config.yaml
intermediate_size: 1344
positions: "rope"
extras: ["local attention windows", "paired heads", "gated attention", "value embeddings", "hashed n-gram embeddings", "an embedding shortcut", "skips across layers", "capped logits"]
init_std_up: 0.0278
decay_shape: "square"
train_tokens: 1243000000
max_steps: 9484
Each number is 128 + 24 x the weight over its row's rms, rounded and kept within 0 to 255. Layers, rows and columns count from 0. The size above them is the row's rms in percent of the matrix's.

# layer 4 attention value, 512x512, rms 0.132, rows 410-462, columns 192-255
size [111 106 115 114 106 112 109 107 111 109 105 111 111 114 105 110 106 112 114 116 109 112 110 111 110 112 108 109 104 110 109 111 105 111 115 114 106 113 114 107 106 110 107 108 112 108 109 108 108 110 107 104 111]
[[114 113 121  75 135 119 172 125 127 138 102 115 148 124 154  93  94  75 113 136 145 103 177 109 155 150 132 113 151 160 115 123 140 110 133 115 113 141  61 111 132 133 138 139 137 133 137 124 162  89  88 104 132 103 168 133 162 174 109 152 137 115  91 136]
 [114 136 149 135 129  70 146 124 149 102 113 117 164 143  78 152 121 127 151 109 106  87 130 141 127 150 151 130 121 106 120 159 106  75  68 144 167 155  82 146  85  82 139  99 162 133  90 127 115 131 132 114  90 118 143 105 124 136 160 115 166  78 125  68]
 [171 124 107 102 112 117 118 136 139 131 160 117 144 171 163 115 156 126  98 146 132 166 103 132 141 125 178 158  99 150 154 107 110 114 102 121  96 112 102 116 120 139 116 139 162  98 157 119 197 117 125 142 122 122 137 182 101 111 125 136 107 124 189 107]
 [174 121 110 104 161  80 177 115 136 127 130 111 127 158 138 154 106 123 116  97 114 130 118 139 130 197 178 174 163  91 116 125 105 110 138 172 138 138 108 157 153 131 112 116  89 160 130 108 159 112  80  97 115 129 144 117  96  80 115 160 116 136 160 136]
 [102 131 132 189  96 130 113 151 149 148 137 157 142 140  98  89 109 168 140 149 144 139 110  88  95 127 117 111  97 157 151 131 173 155 127 144 118 126 168 140 162 158 119 140  98  92 135  95 107 113 154 123 110 119 132 124 131 131 106  85 130 141  86 164]
 [109  97 128 125 132 105 185 110 140 125 114  95 102 164 157 120 100 149 129 153 160 112 129 141 154 151 183 131 104 111  96 102 121 132 121 151 118 105 124  79 109 152 187 139 139 129 181 102 173 100 119 136  97 151 153 104 122 143 123 131 120 126 118 115]
 [125 140 102 135 176 159 108 137  96  96 122  98 154 119 112 145  97 105 107 142  88 117  99  96 121 165 140 150 129 161 115 107 111 135 137 143 151 132 127  90 136 128 124  98  83 127 132 147 117 134 143 136 117 122 128 156 168 159 112 125 168 122 113 120]
 [147 163 132 113 122 142 159 100 127 149 150 124 151 124 108 154 129 141 130 108 132  94 131 159  89 153 141 160 117 134 140 108 161 133  91 153 174 155 157 125 112 145 113 141 120 122 140  73 108 112 113 126 115 155 129 175 162 156 118 120 134 141 126 126]
 [118 120 109 158 162 114 107 169 138 184 143 104 164 128 122 112 145 133 132  85 101 131 143 179 143 179 151 171 155 123 126  92 132 112 112 150 104 173 136 182 134 104 110 111 111  98 126  85 156 149 127  96  97 125 169 155 121 135 131 154 119 107 140 131]
 [124 139 137 116 116 132  95 132  99 149 123 144 134 184 145 177 142 141 134  89 133 115 168 114 128 145 172 113 111 159 132 141 116 120 133 157 126 138 135 107 120 152 117 145 180 135 137 106 137 132 123 111 161 120 138 141 178 152 107 168 110 145 150 142]
 [151 114 122 131 139 107 143 127 121 103 123 119 106 109 136 134  90 115 122 196 139 102 119 121  98 124 125 115 132 151 137 119 147 153  99 117 131 105 135 109 116 131 140 146 101 108 115  82  90  91 135  97 100 118 180 109 141  99  93 124 139 183 118 138]
 [102 145 184  73 139 130 100 106 165 116  86 122 135  81 142  90 145 128 160 121  96 136 102 139 100 109 104 115 105 140 117  98 137 129 130 106 114 105 139 150 118 132  81 110 116 170 120 183 112 134 148 119 130  96  85 118 171  90  87 121 160 146 153 142]
 [124 121  94 115 106 161 164 114 129 120 130 137 146 128  93 119 149 145 140  90 155 127 150 119 130 165 140 117 166 141 115 158 132  98  93 135 131 118 125 131 107  71 162 104 126 100 128 116 168 161 123 138 136 126 148 126 124 122 121 122 119  88 108 139]
 [ 96  85 115 162 130 119 103 155 142 133 161 133 137 111 140 133 146 110 141 161 174 115  81 159 152 128 109 101 147 110 126 132 106 112 131 103  95 101 109 116 111  92 126 151 121  78 163 133 123 106 168 125 130 124 131 124 141 154 168 133 158 144 109 109]
 [ 88 139  87  90 159 134 135 133 111 116 159 102 131 158 131 122 133 131 129  91 132 119 148 139 148 110 108 133 112 115 166 139 138 121  67  99 110 113 114 122 108 142 107 108 153 142 114 129 147 109 144 150 149 154 115 114 101  75 135 107 131 108 117 123]
 [144 121 122 104 108 115 163 105 136 175 116 152 159 144 138 118 153  87 131 165 167 113 101  99 138 168 143 132 124 125 130 136  99 135 144 161 104 131  88 138 126 151 117 149 119 124 167 157 138 115 112 127 114 153 107 156 140 103 175  90 111  96 113 130]
 [148 104 160  94  98 158 101 101 131  91  94 153 103 109 102 119 150 132 122 165 138 151 125 127 136 123 134 151 142 138 123 124 149 127 140 138 127 160 105 103 149 154 132 145 121 175 116 153 151 118 143 175  81 134 127  68 131 133 165 132 171 135 132 137]
 [ 98 132 126 151 110 141 126 155 131 102 131  92 100 162 108  81 117 109 141 109 108 150  69 149 134 112 125 113 138  87 129 114 109  98 115 162 124 158 130 109 114  49 133 102 105 125 107 157 134  93 116 102 175 138 135 119 134 133 120 137 148 105 139 128]
 [ 95 115 108 110 178 135 120 134 127 130 125 119 128  72 135 119 130 138  92 153 109 147 131 152 121  98 136 164 146 114  80 174 105 150 132 123 130 133  81 164 113 142 148 116 112 113 112 139 114  93 168 112 103 102 140 167 138 146 117  69 156 154 129  85]
 [109 139 148 129 131 175 110 129 164  71  98  88 120 166 115  98 121 147  64 162 166 147 159 101 124 123 109 111 151 133 124 122 120 157 148 126 119 129 145 101 150 156 135 162 134 130 164 104 112 182 128  95 145 154 124  94 143 124 123  89 142 137 127 114]
 [ 95 133 110 126 121 136 169 142 159 139 120 132 116 148 168 113 123 137 138 152 149  85 132 119 154 128 129 131 112 124 160 131  89 119 149  99 147 123 127 121 139 137 168 126 104  79 122 154 178 154  94 151 164 122 121 126 130 148 115 147 127  71 128 114]
 [132 120 143 141 131 125 119 140  96 119 162 141 122 127  96 148 157 122 126 123 139 134 168 134 119 158 158 115 166 141 158 118  98 102 127 161 121 108 117 159 160 145 151 181 129  97 144 139 121 140 132 112 118 140 149 123 140 136 140 154 140 112 134  89]
 [216 152  95 145 194 167 132 138 113  98  82 133 176 196 149 148  92  92 155  90 114  80 106 125 154 128 102 116 165 135 126 107 115  88 100 142 121  89 151 158 146  95 125 115 145 142 120 117 121 133 140 115 105 143 123 105 133 144 104  98 158 182  82 109]
 [125 107 104 108 121 134 147  92 106 156 134 124 145 162 126 173 135 102  93 134 165 126 136 139  94  93 127 125 125 133 158 109 135 120 132 131 137 123 151 117 144 165 130 140 120 145 135 142 117 138 131 139 132 102  97 135 158 179 141 140 141 132 154 130]
 [148 140 123 101 107 126 116 135 151 121  92 150  94 142 116 112 145 148  94 131 147 167 168 112 161 108 103 143 115  47  79 139  57  88 182 142 116 134 124 118  68 125 121 130 115 118 114 136 101 129 141 141 115  96 157 135 123 113 124 124 121 122 124 104]
 [149 123 133 126 155 146 156 132 146 127 120 150 165 135 111 114 121 153 130  96 115 147 156 147 105 169  88 138 138 146  98 162 145 162 149 157 118 131 147 117 124 167 181  85 101 138 122 112 124 151 113 148 101 153 172 120 124 143 175 138 130 131 139 162]
 [114 129  83  67  86 146 130 139 101 145 111  89 176  98 107 138 124  99 130 124  98 155  88 135 163 121 132 112 116 146 153 127 117 107 114  99 153 117 137 123 129 102 117 113 111 126  69 159 152  99 142 150 105 110 135 113 110 147 113 163 144  98 124 107]
 [154 159  96 146 123  94 166 126 105 161 152  91 158 126 179 120  82 101  94 130 156 139 118 152 107 114  71 130 132  89  93 163 143 159 128  72 124 130 129 170 105 112 157 104 100 111 125 122 133 124 143 117 153 187 127 155 128 101 135 131 105 106 104 152]
 [129 104 128 121  91  89 135 105 194 150 110 125 126 102 130 124 164 125 104 158 134 120 167 144  96 110 129  78 113 186 132 124 121 188  95 156 112 121 105 102 116 109 116 147  76 113 136  72 115 129 159  77 101 132 123  74 123 127 118 173 118 112 115  98]
 [157 149  93 174 172 130 149 163 123 130 140 113  90 111 130 117  99 123 154 131 127 148 110 121 139  87 137 159 125 130 179 103 140 111 119 100  53 135 119 121 114 123 172 140 117 103  72 158 145 118 126 103 145 152 120 138 144 114 198 161  95  88 116  85]
 [136 140 144  99 136  75 148 145 156 145 131 146  93 157 106 143 146 159 187 130 121  97 102 186 153 138  90 135 117 135 100 148 105 110 113 126 109 106 129 174  87 118  70  77  82 129  87 137 165 155 127 129 109 111  95 156 142 118  98 128  92 110 149 107]
 [158 112  75 159 104 126 128 106 142  89 138 147  95  75 125 125  99 107 135 126 175  88 167 115 161 163 120 138 157 149 117 160 155 148 149 169 108 118 149 119 135 124 110 105 109 113  96 107 132  97 113  69 136 164  88 166 115 173  90 135  84 127  59 145]
 [138 158 150 143 129 117 129 136 159 135 157 112 142 137 136 145 168 106 119 113 134 115 150 103 117 107 134 108  82 129 143 144 127 121 132 133 148 142 147 164 154 117 131 123 156 172 179 116 138 148 130 165 103 139 141 110 182 153 103 143 115 119 105 124]
 [141 122 150 120 117 149  97  86 140 149 150 116 116  82  83 122 108  94 162  94 170  81 159 150 150  91 150 147  94 121 115 145 160 127 114 110 128  99 169 146 105  97 123 109 148 123 115  75  86 126 148 149 122  86 186 102 114 165 139 130 137 104  88 129]
 [ 99 124 155 144 109 140 116 129 100 179 136 136 110 116 138 130 127 137 154 124  99 141 172 122 113 123 183 110  93 111 133 144  93 140 104 143 174 152 114 121 141 132 126 155 118 111 153 101 121  92 132 142 115 142 110 158 102 133 136 128 148 115 146 134]
 [132 156 163 141 123 126  80 157 157  97 117 154 141 115 156 123 170 128  94  85 146 166 119 165 103  99 120 119 130 156 110 109 159 154 156 139  91 100 119 108 135 126 108  76 163 105 103 121 163 148 114 143 118  67 132 109 116 146 151 154 125 134 157  95]
 [139 132 121 125 101 146 119 146 107 164 147  86 128  88 111 140 122 117  86 133 214 111 109 130 181  90 111 136 120 139 168 117 107 180 126  66 104 135 160 173 126 143  97 145 108 124  89 144 111 132 135 122 141 148 128 125 135  91 125 140 124 117 113 110]
 [ 91 118 118 133 151  87  75 133 152 122 134  94 100 150 110 134 120 155 151 156 125 100 147 136 148 158 102 102  92 128 116 141 115 159  79 188 126 126 158 159 179  75 141 126 128 109 150 114  93 106 107 118 105 157 143 165 129 118 170 182 107 139 121 121]
 [109 138 110 133 130  74 149 123 133 139 179 157 112 134 106 149 124 153 110 106 104  87 137 104 136 147 155 135 134 155 148  93 126 146 123 139 125 148  84 116 137 106 128 117 113 113 125 166 136 177  68  87 104 141 147 115 124 110 132 159 109 125 124 191]
 [145 119 121 118 144  96 137 149 142 140 125 161 120 118 133  83 133 116 123 117 108  86  83 150 131 158 175  83 132  78  72 132 105  91 139 114  88  98 110 153 142 110  72 123 140 141 106 113 125 144 115 116 102 149 125 126 104  74  89  96 102 138 105 123]
 [118 126 160 111 129 175 145 102 139 119 109 142 117 131  95 161 107 135 132 128 134  96 128 156 159 127 126 119 155 159 127 123  86 124 142 125 104 165 140 116 136 118 117 116 120 121 116 149 135 120 135 139 116 190 142 135 122 156  76  68 154 141 121 147]
 [145  98 103 169 152 118 181 116 104 145 109 113 169 103 113 132 114 159  72  90 101 131 103 167 118 117 154 119 121 121 171 142 151 166 132 107  90 118 140 134 160 153 150 135 120 140 133 111 196 119  95  94  91 138 123 120 146 111 129 131 128 142  84 115]
 [121 120 132 139 126 120 125 121 132 192 111 116 103  95 119 129  82 125 143 139 130 137 100 119 131 143 141 132 140  77 140 138 120 121 163  71 115 125 136 139 103 131  88 139 131 107 123 106 134 153  75 118 112 120 135 138  87 108 120 117 113 137 138 122]
 [ 74  62 127 109 129 131  86 136 112  96 156 146 148 152 149 124  94 115 161 108  91 155 142 128 188 137 210 141 120 112 132 131 107 153 113 141 112 105 129 157 138 145 130 143 142 122 133 194 131 109 122 121 128  97 144 113 136 118 121 159 115 135 126 112]
 [131 137 158 100 115 126 119 124 126 150 126 190 157 130 122 165 154 128 135 103 180 126  93  83 129 151 127 109 100  86 135  80 143 137  79 127 143 143 144 118  93 128 116 129  95 129 152 182  88 152  93 111 114 120 131  95 174 159 105 144 124 138 120 119]
 [156 149 115 112 125 135 145 151 142  82 113 147 118 100 119 142  91 102 105 167 117 112 140 134 140 132 114 128 141 124 142 154 127 144 113 169 132 110  90  98 181 178 127 149 159 103 102 149 162  87 139 144 141 106 117  90 147 119  63 133 101 101 107 148]
 [148 117 165 111 140 105 153 107 115 147 116 149 142 141  82 111 107 130 144 106 165 126 140 131 142 151 111 126 114 170 109 154 165 115 116  99 174 123  58  97 158 122 103 117 150 114 125 113 106 140 168  58  98 130 138 201 137 159  89 131  88  98 129 136]
 [120 129 153 138  80 144 145  84  99 119 108  98 159 132 162 109 137 124 138  94 113 144 139 128 153 130 153 151 122 115 101 115 113  90 112 143 148 119  91 164 110 165 135 122 155 122 131 103 187 143  73  86  96  93 140 149 132 158 150 146  98 133 156 120]
 [ 94 141 112 105 125 147 105 144 103 134 101 122 115 165 156 111 110 163 169 147 142 153 149 156 131 137 118 110 115 155  96  99 133 125 137  92 107 119 147 121 170 163 138 106 123 121 164 117 121 111 162 145 144 144  93 142  46 106 101 118 113 145 158 152]
 [134 107 102 140 131 138 146 132 123 133 145 156 138  67  83 185 124 104 125 157 165 167 139 120 140  88 151 104 130 108 101 105 113 125  86 136 164 135 137 181  95  95  88 134 131 153 136 145 139 129 141 127 120 163 104 122 142 122  81 148 108 128 145 131]
 [143 137  90  95 139 116 125 148 153 144 142 157 149 157 130 153 151 153 132  76 107 111 143 127 113 211 116 148 102  69 101  93 101 172 112 126 129 136 119 128 114  87 136 123 141 144 146 136 115  94 158  88 109 106 150 149  96 133 160  91  78 142 140 103]
 [112 135  86 148 154 158 155 111 145 117 109 120 130 141 130 131 171 124 103 118 113 133 166  89 128 167 134 123 137 119 134 117 141 160 177 128 177 101 175 174 138 148  94 136 138 175 123 118 168 143 117 120 123 129 148 110 136 134  91 121 136 139 160  99]
 [120 155 157 129 143 146  97 110 152 108 141 131  96 159 105 134 162 164 158 149 149  94 127 127 152 181 136 132 154  66 114 145 147 146 170 104  89 149 152 133 111 128 121 131 173  98 136 146 109 141  92 106 107 177 116 132 144  92 135  89 174 155 136 123]]
# layer 4 attention output (transposed), 512x512, rms 0.193, rows 410-461, columns 192-255
size [104 103 107 108 101 108 105 105 103 104 102 104 105 108 101 109 102 106 108 109 105 104 106 106 105 105 103 107  99 103 102 103 103 104 105 106 103 109 110 103 104 103 101 104 107 103 106 104 103 105 105 103]
[[119 150  93 110 125  88 105 129 141 123 145 127  85 125 139 117 118 132 151 113 106  88 129  86 128 162 167 141 143 144  82 101 144 137 154  99 138 151 159 169 126 189  87  94 126 136 193 163 104  84 118 151 126 142 136 152 186 158 148 131 142 118 139  91]
 [118  77 128  99 100 115 160 120 142 154 125 149 117 153 121 149 131 157 121 120 126 115 127 116 168 141 125 147  82 148 139 127 108 108 125 134 187 113  61 147 130 129 114 149 122 157 153 130  97 117 161 111 101 131 119 111 133 138 142 142 178  93 175 127]
 [155 106 148 134  85 120 124  87 100 139 101 162 151 151 109 105 149  95  87 109 144 118 107 129 122 139 108  91  63 108 116 149 160 166 179 149 119 110 139 143 128 145 123 145 131  99 169 102 160 181 130 126 134 161 162 130  89 133 101 135 136  64 120 124]
 [ 83 103 143 153  88 130 171 111 164 156 159  96 143 155 147 148  80 152 133 158 151 105 108 134 168 136 134  89 126 129 153 131 123 164 138 109 139 128 123 129 116 118 108 122  88 180 148 131 138 148 157 100 102 151 163 120 125 126 174 141 136 133 135 167]
 [131 122 144 142  95 147 115 166  97 139 111 206  94 118 130 140  94 125  76 137 116 154 152  96 155 129 162 130 135 147 133 150 107 156 140 123  99 119 113  97 173 119 147  96 147  91  76 129 109 140 114 142 111  67 112 153 144 132 165 156 119 129 181 127]
 [128 105 130 148  98 117 134  88 125 102 138 131 177 140 134 117 160 144 132 102 107 100 117  91 144 123 153 111 148 122 151  95 127 104 138 124 130 162 112 151 147 102 120 145 138 149 135 139 144 141  90 148 115 114 142 115 110 108 106 152 151 131 109 108]
 [151 149 137 120 129 112 139 115  99 130 120 161 138  83 117 132 115  76 130 155 138 129 117 146 139 169 131 116 135 127 122 110 148 148 106 110 137 139 118 144 115 152 107 140 135  72 118 157 154 117 134 115 121 148 117 139 103 134 155 109 133 146  80 120]
 [126 159 171 143 133  83 179 118  72 136 136 116 109  97 165 140 104 142 105  88 134 108 150 154 130 138 117 122 172 128 129 113 158 121 152 145 170 135 154 119 136 108  97 112 135 148 121 140 130 179  99 123 109 111 159 192 135 167 122 115 116 142  89  88]
 [134 155 120 131 129 127 124 142 127 128 132 123  98  96 102 112 141 117 129 148 147 117  89 134 151 102 134 112 115 158 113 127 150 123  66 177 154 149 168 143 129 164 124 116 103 144 110 135 124 148 122  90 116 159 142 134 155 131 113 163 148 163 140 118]
 [114 139 126 133 150 120  95  95 109 107 123 140 152 139 158 110 111  91 135 156 169 124 144 127 122  91 112 115 147 119 138 128  79 103 130 123 166 118 129 122 137 143 130 142 143 193 148 147 124 119 151 135 161 146 141 114 137  99 131 133  78  90 128 121]
 [138 148 154 100 100 113 134 126  87 147 113  93 126 125 143 134 101 174 129 148 122 113 106 140 131 158 143 155 148  92 112 100 123 106  92 148 130  92 116 118 158 142 143 128 136 117 112 101 140 140 119  96 112 102 146 125 109  78 136 128 131 168 138 116]
 [102 114 136 109 144 165  90 108 173 128 127  85  87 140 110 120 122 109 121 158  83 113 135 140 118 133 146 120 116  88 117 149 133 181 133  99 162 131 131  97 114 158 155 149 148 103 172 160 174 106 131 137 140 117 111 177 136 156 146 160 129 148 152 135]
 [160 140 121 108 133 159 124 119 159 160 112 120 168 126 139 148 138 114  80 108 142 104 171 124 198 178 171 122 144 130 122 158  90  98 135 127 152 174 129 113 165 114 142 127 124 126 151 142  98 132 164 127 162  96 131 159 130 153 153 167 140 139 117  95]
 [140 111  80  96 137 141 113 126 145 103 151 112 144 152 160 143 128 129 140 139 114 105 132 124 143 124 105 117 145 128 171 137  97 112 135  79 128 102 140 118 105 113 140  88 132 119 152 110 173 106 158 156 128 136 152 122 139 120  91 108 157 124 100 122]
 [ 92 145 126 113 172 148 112 121 103  96 117 113 131 114  92 115 141 121 134 112 111 125 154 103 133 139 120 133 100 120 129 162 154 158 182 147 148 104 145 146  91 133 122 117 154  91  94 102 165 131  94 162 137 126 154 133  96  96 140 121 148 125 124 132]
 [135 160 171 117 173 127 128 105  73 138 126  98 156 175 150 148 133  93 129 187 129 137 136 107 111 180 150 148 141 137 141 144 100  70 160 140 118 133 127 140 143 176 119 155 102 141 116 161 104 146  53 164  99 187 145  99 172 143 138 129 100 104 120 108]
 [144 157 132 124  94 105 153 138 166 131 152 130 136 151  97 124  99 165 141 130 148 122 121 118 109 101 123 120 113 143 153 123 148 142 148 127 145  95 151 114 109 100 146 160 151 112 151 191 128 121 125 129 161 120 115 104 133  88 131 143 136 176 134 114]
 [143 128 120 120  96 109  98 137 133 116 134 151 120 160  84 127 123 112 141  97 139 136 107 123 145  95 141 127 115 102  93 143 104 128 112 101 137 102  69 150 128 131 145 117  97 135 127 129 171 101 168 161  97 121 133 139 129 110 133 167 127 162 155 130]
 [134 105 115 136  98 149 115  97 121 152 120  78 101 139 150 144 114 144 128 123  83 119 128 152 135 116 138 124 152 122 104 154 120 120 104 121 139 118 114 151 115 139 129 138 114 126 138 133 127  90 137 120  94 140 138 103 119  96 174 158 162 156 135 112]
 [131 122 103 130 113 139 134 127 155 152 130  91 135 116 133 138  91 126 132 117 155 174 113 124 126 117 101 182 141  97  94 119 120 127 156 128 141 103 106  99 170 158 133 182 110 135 130 110 120 105 110 113 152 137 137 154 121 112 147  98 122 125 104 129]
 [ 65 139 153  93 133 104 102 154 143 158 124  87 119 158 136 135 127 136  86  67 108 115  93 156 143 144 112 114 101 128 157 139 149 118 118 115 105 135 150 118 123 132 127 175 172 106 116 140 135 131 118 127 106  99 193  94 119 133 129 117  85  97 145 142]
 [104 130 141 136 150  58 129 125 169 121 117 116 112 135 131 154 163 111 136 107 169 139  71 157 163 103 157 130  94 115 146 121 118 110  68  92 111 127 101 103 132 124 103 122 140 102  98 105  89 130 179 153  91 126  77  83 157 138 128 132 129 144 118 120]
 [107 168 108 155 155 129 104 137  93 108 149 123 160 170 130 135 161 131 137 173 149  85 138 145 148 168 136 130 160 184 155 129 122 119 130 133 118 138 109 101 153  86  94 130 113 116 115 172 167 144 123 130 156 135 112 135 148 115 147 143 139 154 138 144]
 [143 143  96  77 113 143 106 132 133 126 149 165 123 167 132 178 133 128 100 153 103 128 161 126  93 107 119 123 128  89 108 111 116 120 164 145 180  95 116 123  88 124 142 128 120 151 146 138 154 105  55 163 143 125 135 172 145 170 114  77 155 132 137 130]
 [114 124 108 136 193 106  92 132 104 153 127 140 133 153 108 127 103 160 144  87 111 148 158 125 119 104 130 147 111 132 129  91  55  95 149 149 116 144  93 118  95 118 116  88 118 124  90 154 128 136 120  92  98 150 126 145 132 123 145 141 155 143 134 182]
 [118 158 172 130 180  95 113  81 154 138 130 163 159 104 157 126 139 113 113 111 107 166 109 147 149 119 132 118 141 139 157 138 116 115 127  64 101  87 154 120 118 133 123 150 129 129 139 139  85 138  97 156 111 129 106  85 105 138 140 121 107 138 124 126]
 [149 106  69 126  85 128 128 107 136 135 127 113 147 123 144 151 104 133 123 124 102 122 135 116 113 132 142  77 119 141  81 105 105 116 133 130 139 113 160 133 140 133 172  70 138 110  97 126 110 109 146 173 111 110 109 126 105 128 119 153 133 151 139 120]
 [162 104 109 102 100  97 152 111  92 115 108 115 121 133 109 123 144 139 134 111 175 153 103 143 182 141  60 136 132 111 120 102 109 143 136 157 121 145 148 130 122 107 164  96 126 138 140 164 129 110 138 121  89 191 118 157 146 136 103  88 103 117 112 154]
 [161 117 125 175  97 137 163 106 115 155  71 114 114 136  72 166 114 135 145 128 162 151  96  76 114 129  76 166  95  80 133 130 124 149 140 140 117  92 121 131 124 135 116 127 103 105 105  82 113 132 120  96 105 126 122 128 174  96 162 162 135 156  96  89]
 [120 127 125 118 177  89 166 120 126 123 151 109  98 124 153 121 149 145  93 128 137  97 141 168 165 143 117 135  91 106 135 114 132 144 128 106 129 120 133 121 118 103  99 148 132 125 138 137 135 140 103  80 148 104 118  77 141 114 141 132 112 103 125 111]
 [128 115 122 120 146 108  76 130 123 105 122 121 127 124 130 148 122 127  91 131 177 121 129  91 145 130 135  71 138 139 116 131 160 143 178 112 158  93  92 124 104 135 150 132 109 109 114 156 147 137 126 154  59 145 130 137 134 137  87 143 102 153 161 124]
 [135 131 119 100 110 119 146 117 142 112  70 149  95  85 154 119 128 106 139 147 131 124 188 120 158 120 117 176 131 140 145 175 116 112 137  91 143 141 102 121 107 163  98 146 124 116 146 135 123 103 115 145 114 151 112  86 108 136 123 144 161 132 100 129]
 [154 174 143 133 148  84  84 100 136 124 130 111 199 131 140 136  97 108 139 130  96 139 119 130 121 136 134 119 114 139 159 174 120 157 179 133 100 126  94 109 128 141 177 155 166 123 126 115 146 178 114 103 133 138 136 126 120 148 109  87  84 127 118  76]
 [ 67 118 137 101 106 125 158 100 149 156 114 131 164 107 116 125 158 121 101 120 132 118 146 136 140 122 137 154 148 104 143 107 157 123 161 165 127 102 124 159 148 126 150 135 145 123 150 133 148 149 169 125 101  94  66 113 124 136 151 124 130 121 109 135]
 [ 75 161 148 103 146 126 133 151 113 169 126 170 133  83 127 140 155 113 151  86  91 125 121 135 150  80 155 130  60  84 140 139 110 147  97 134 163 108 113 132  81 141 123 177 140 139 121  97  63 149 151 133 125 148 155 142 122 138 160 117 142  99  92 143]
 [104 141 133 143 106 118 132 137 157 102 114  86 101 142 124 148 118 136 110 116 149 124 155 165  95 138  91 127 139 135  95  99  78 167 170 131 107  83 122 129 104 171 129 102 125 139 190 119 153 159 122 174 126 156 148 143  66 174 131 117 121  99 166 167]
 [125 124 146 115  82 136  89 148 120 142 174 116 152 124 147 111  93 156 119 102 130 161 109 141 121 129 143 157 133 172 179 159  97 168 136 148 117 117 177 136 125 171 118 138 105 172 103 127 114 144 112 120 127 119 153  91 140 110 127 122 105 112 114 136]
 [106 154 113 139 127 125 114 123  79 106 164 111 147 122 142 147  85 124 131 110  86 172 142 122 144  89  93 117 114  92 171 164  93 116 112 143 156 114  92 119 190 120 155 135 117 107 142 125 120 123 132 152  95 148 119  87 123 109 114 104 114 124  96 140]
 [111 129 156 109 133 118 138 114 135 113 125 122 137 158 154 102 119 166 134 139 143 121 144 141 124 170 131 159 151 140 144 120 154 147 118 176  70 188  98 140 133 106 132 148 189 108 149 167  93  77 148 138 161 146 140 146 129 185  92 151 113 109  85  85]
 [145 124 128 110 153 118 122 112 133 173 155 106 146 100 129 139 116 106 147 112 138  87 140 143  97 117 114 146 104 169  98 131 159  94 106 146 115 104 166 172 131 105  69 131 143 129 134 130 135 105 105  94  95 105 182 149 154 131 140  91 127 150 112 149]
 [ 93 115 184 143 103 128 139 149 105 154 125 136 161  93  87 130 117 164  79 135  86 104 139 144 130 129 110 110 109 147  98 151 117 156 130 159 106 145 178 154 190  98 119 118 124 119 159 138 108 142 119 159 127 138 133 162 134  93 122 155 129 135  96 106]
 [157 149 144 103 149 153 166 149 130 119 136 142 105  91 130 135 132 126  82 105 132 165 170 177 149 113 127  93 131 104 144 158 164 112 124 105 108 122 154 112 137  70 162 132 127 140 121 143 146  83 143 157 110 142 143 113 121 101  85 137 106 112 108  73]
 [125 101 129 143 114 120  98 140 153 129 133 119 132 128 126 135 129 134 134 106 104 144 115 161 158 167 172 102  87 118 106 124 100  95 141 122  97 119 177  92 107 139 111 154 138  89 130 112 106 118 137  90 148 140 130 152 109 115 128 155 152 156 121 155]
 [112 146 107  93 125 111  86 124 128 106 126 100 172 148 161 152  93 138 152  69  96 129 155 150 134 104 146 129 101  95 174 117 164 188 129 142 180 116 121 156 179 124 132 128  88 124 151 128 137 149 159  99  95 152 116  94 108  92  80 113 139 155 111 121]
 [143 148 161 110 154 143 131  85 149  92 139 135 154 141 126 142 152 130 113 127 117 117 128 113 117 129 128 126 128 161 118 105  91 145  91 105 147 123 128 121  98 135 166 156 136 181 135 124 122 129 134 105 107  84  92 101 129 150 117 108 100 149  81 109]
 [149 134 137 156 124  86 156 130 154 116 117 150 129 139 135  99 156 171 146 137 120 114 110 117 149 147 143 127 135 156 176 127 161 116  85 123 100  73 146 115 146 150 117 136 128  75 113 140 119 125 152  89 156 108 132 139 122  85 145 152 101 124  94 139]
 [108 134 122 151 113 132 131  96 107 215 103 131 119 148  96 167 117 120 159 129 163 116 140 113 151 111 115 129 149 111  98 118 100 101 135  99 170 126  88 135  89 116 102 139 143 135 141 117 134 154 153 101  97 106 127 126 134  92 118 124  95  87 140 168]
 [ 96 131 141 123 105 101 147 126 145  91 116  78 107 122 108 149 140  98 140 169 134 145 152 134 142 146 123 129  65 107 103 133 149 160 121 112 120 147  85 133 166 147 152 134 135 143 135 117 126  88 117 130 145 100 112 198  72 160  90 150 163 160 125 161]
 [100 139 135 105 124 127 136 159 121 106 134 128  99 134 126 138 100 118 143 155 114 155 155 142 162 152 108 119 115 139 140 129 129 138 130 156  95 125 173 166 139 154 125 101  96 132 138 123 134 145 125 125 109 138 110 133  90 100 154 134 104 118 139 116]
 [ 82 150 124 119 157 166 182 127  78  98 110 150 107 138 112 129 120 141 132 136 156 102 149 114 124  81 156 120 155 119 110 122 112 116  79 189 125 159  76 135 116 124 117 152 107 129 151 150 127  94  94 127 136 117 113 118 115 101 143 114 147 126 144 146]
 [174 138  91 144 135 115 147 166 163  90 116  93 127 161 153 110 148 133 112  96 101 110 120 118 129 193 135  99 134 102 116 120  96 139 113 152 108 106 106 135 140 103 135 103 134 125 107 137 139 131 143 113 122 157 150 134 110 140 145 134 131 104 120  81]
 [142 111 105 130 140 138 141 147 163 143 107 172  95  87 142 165 107 117 133 140 126  91 158 141 195 129 123 111  90 117 144 150 177 120 154 145 144 146 133 123 150 159 166 117 134 102  78 151 223 103 127 155 152 139 159 129 125 158 116 115 137 123 157 164]]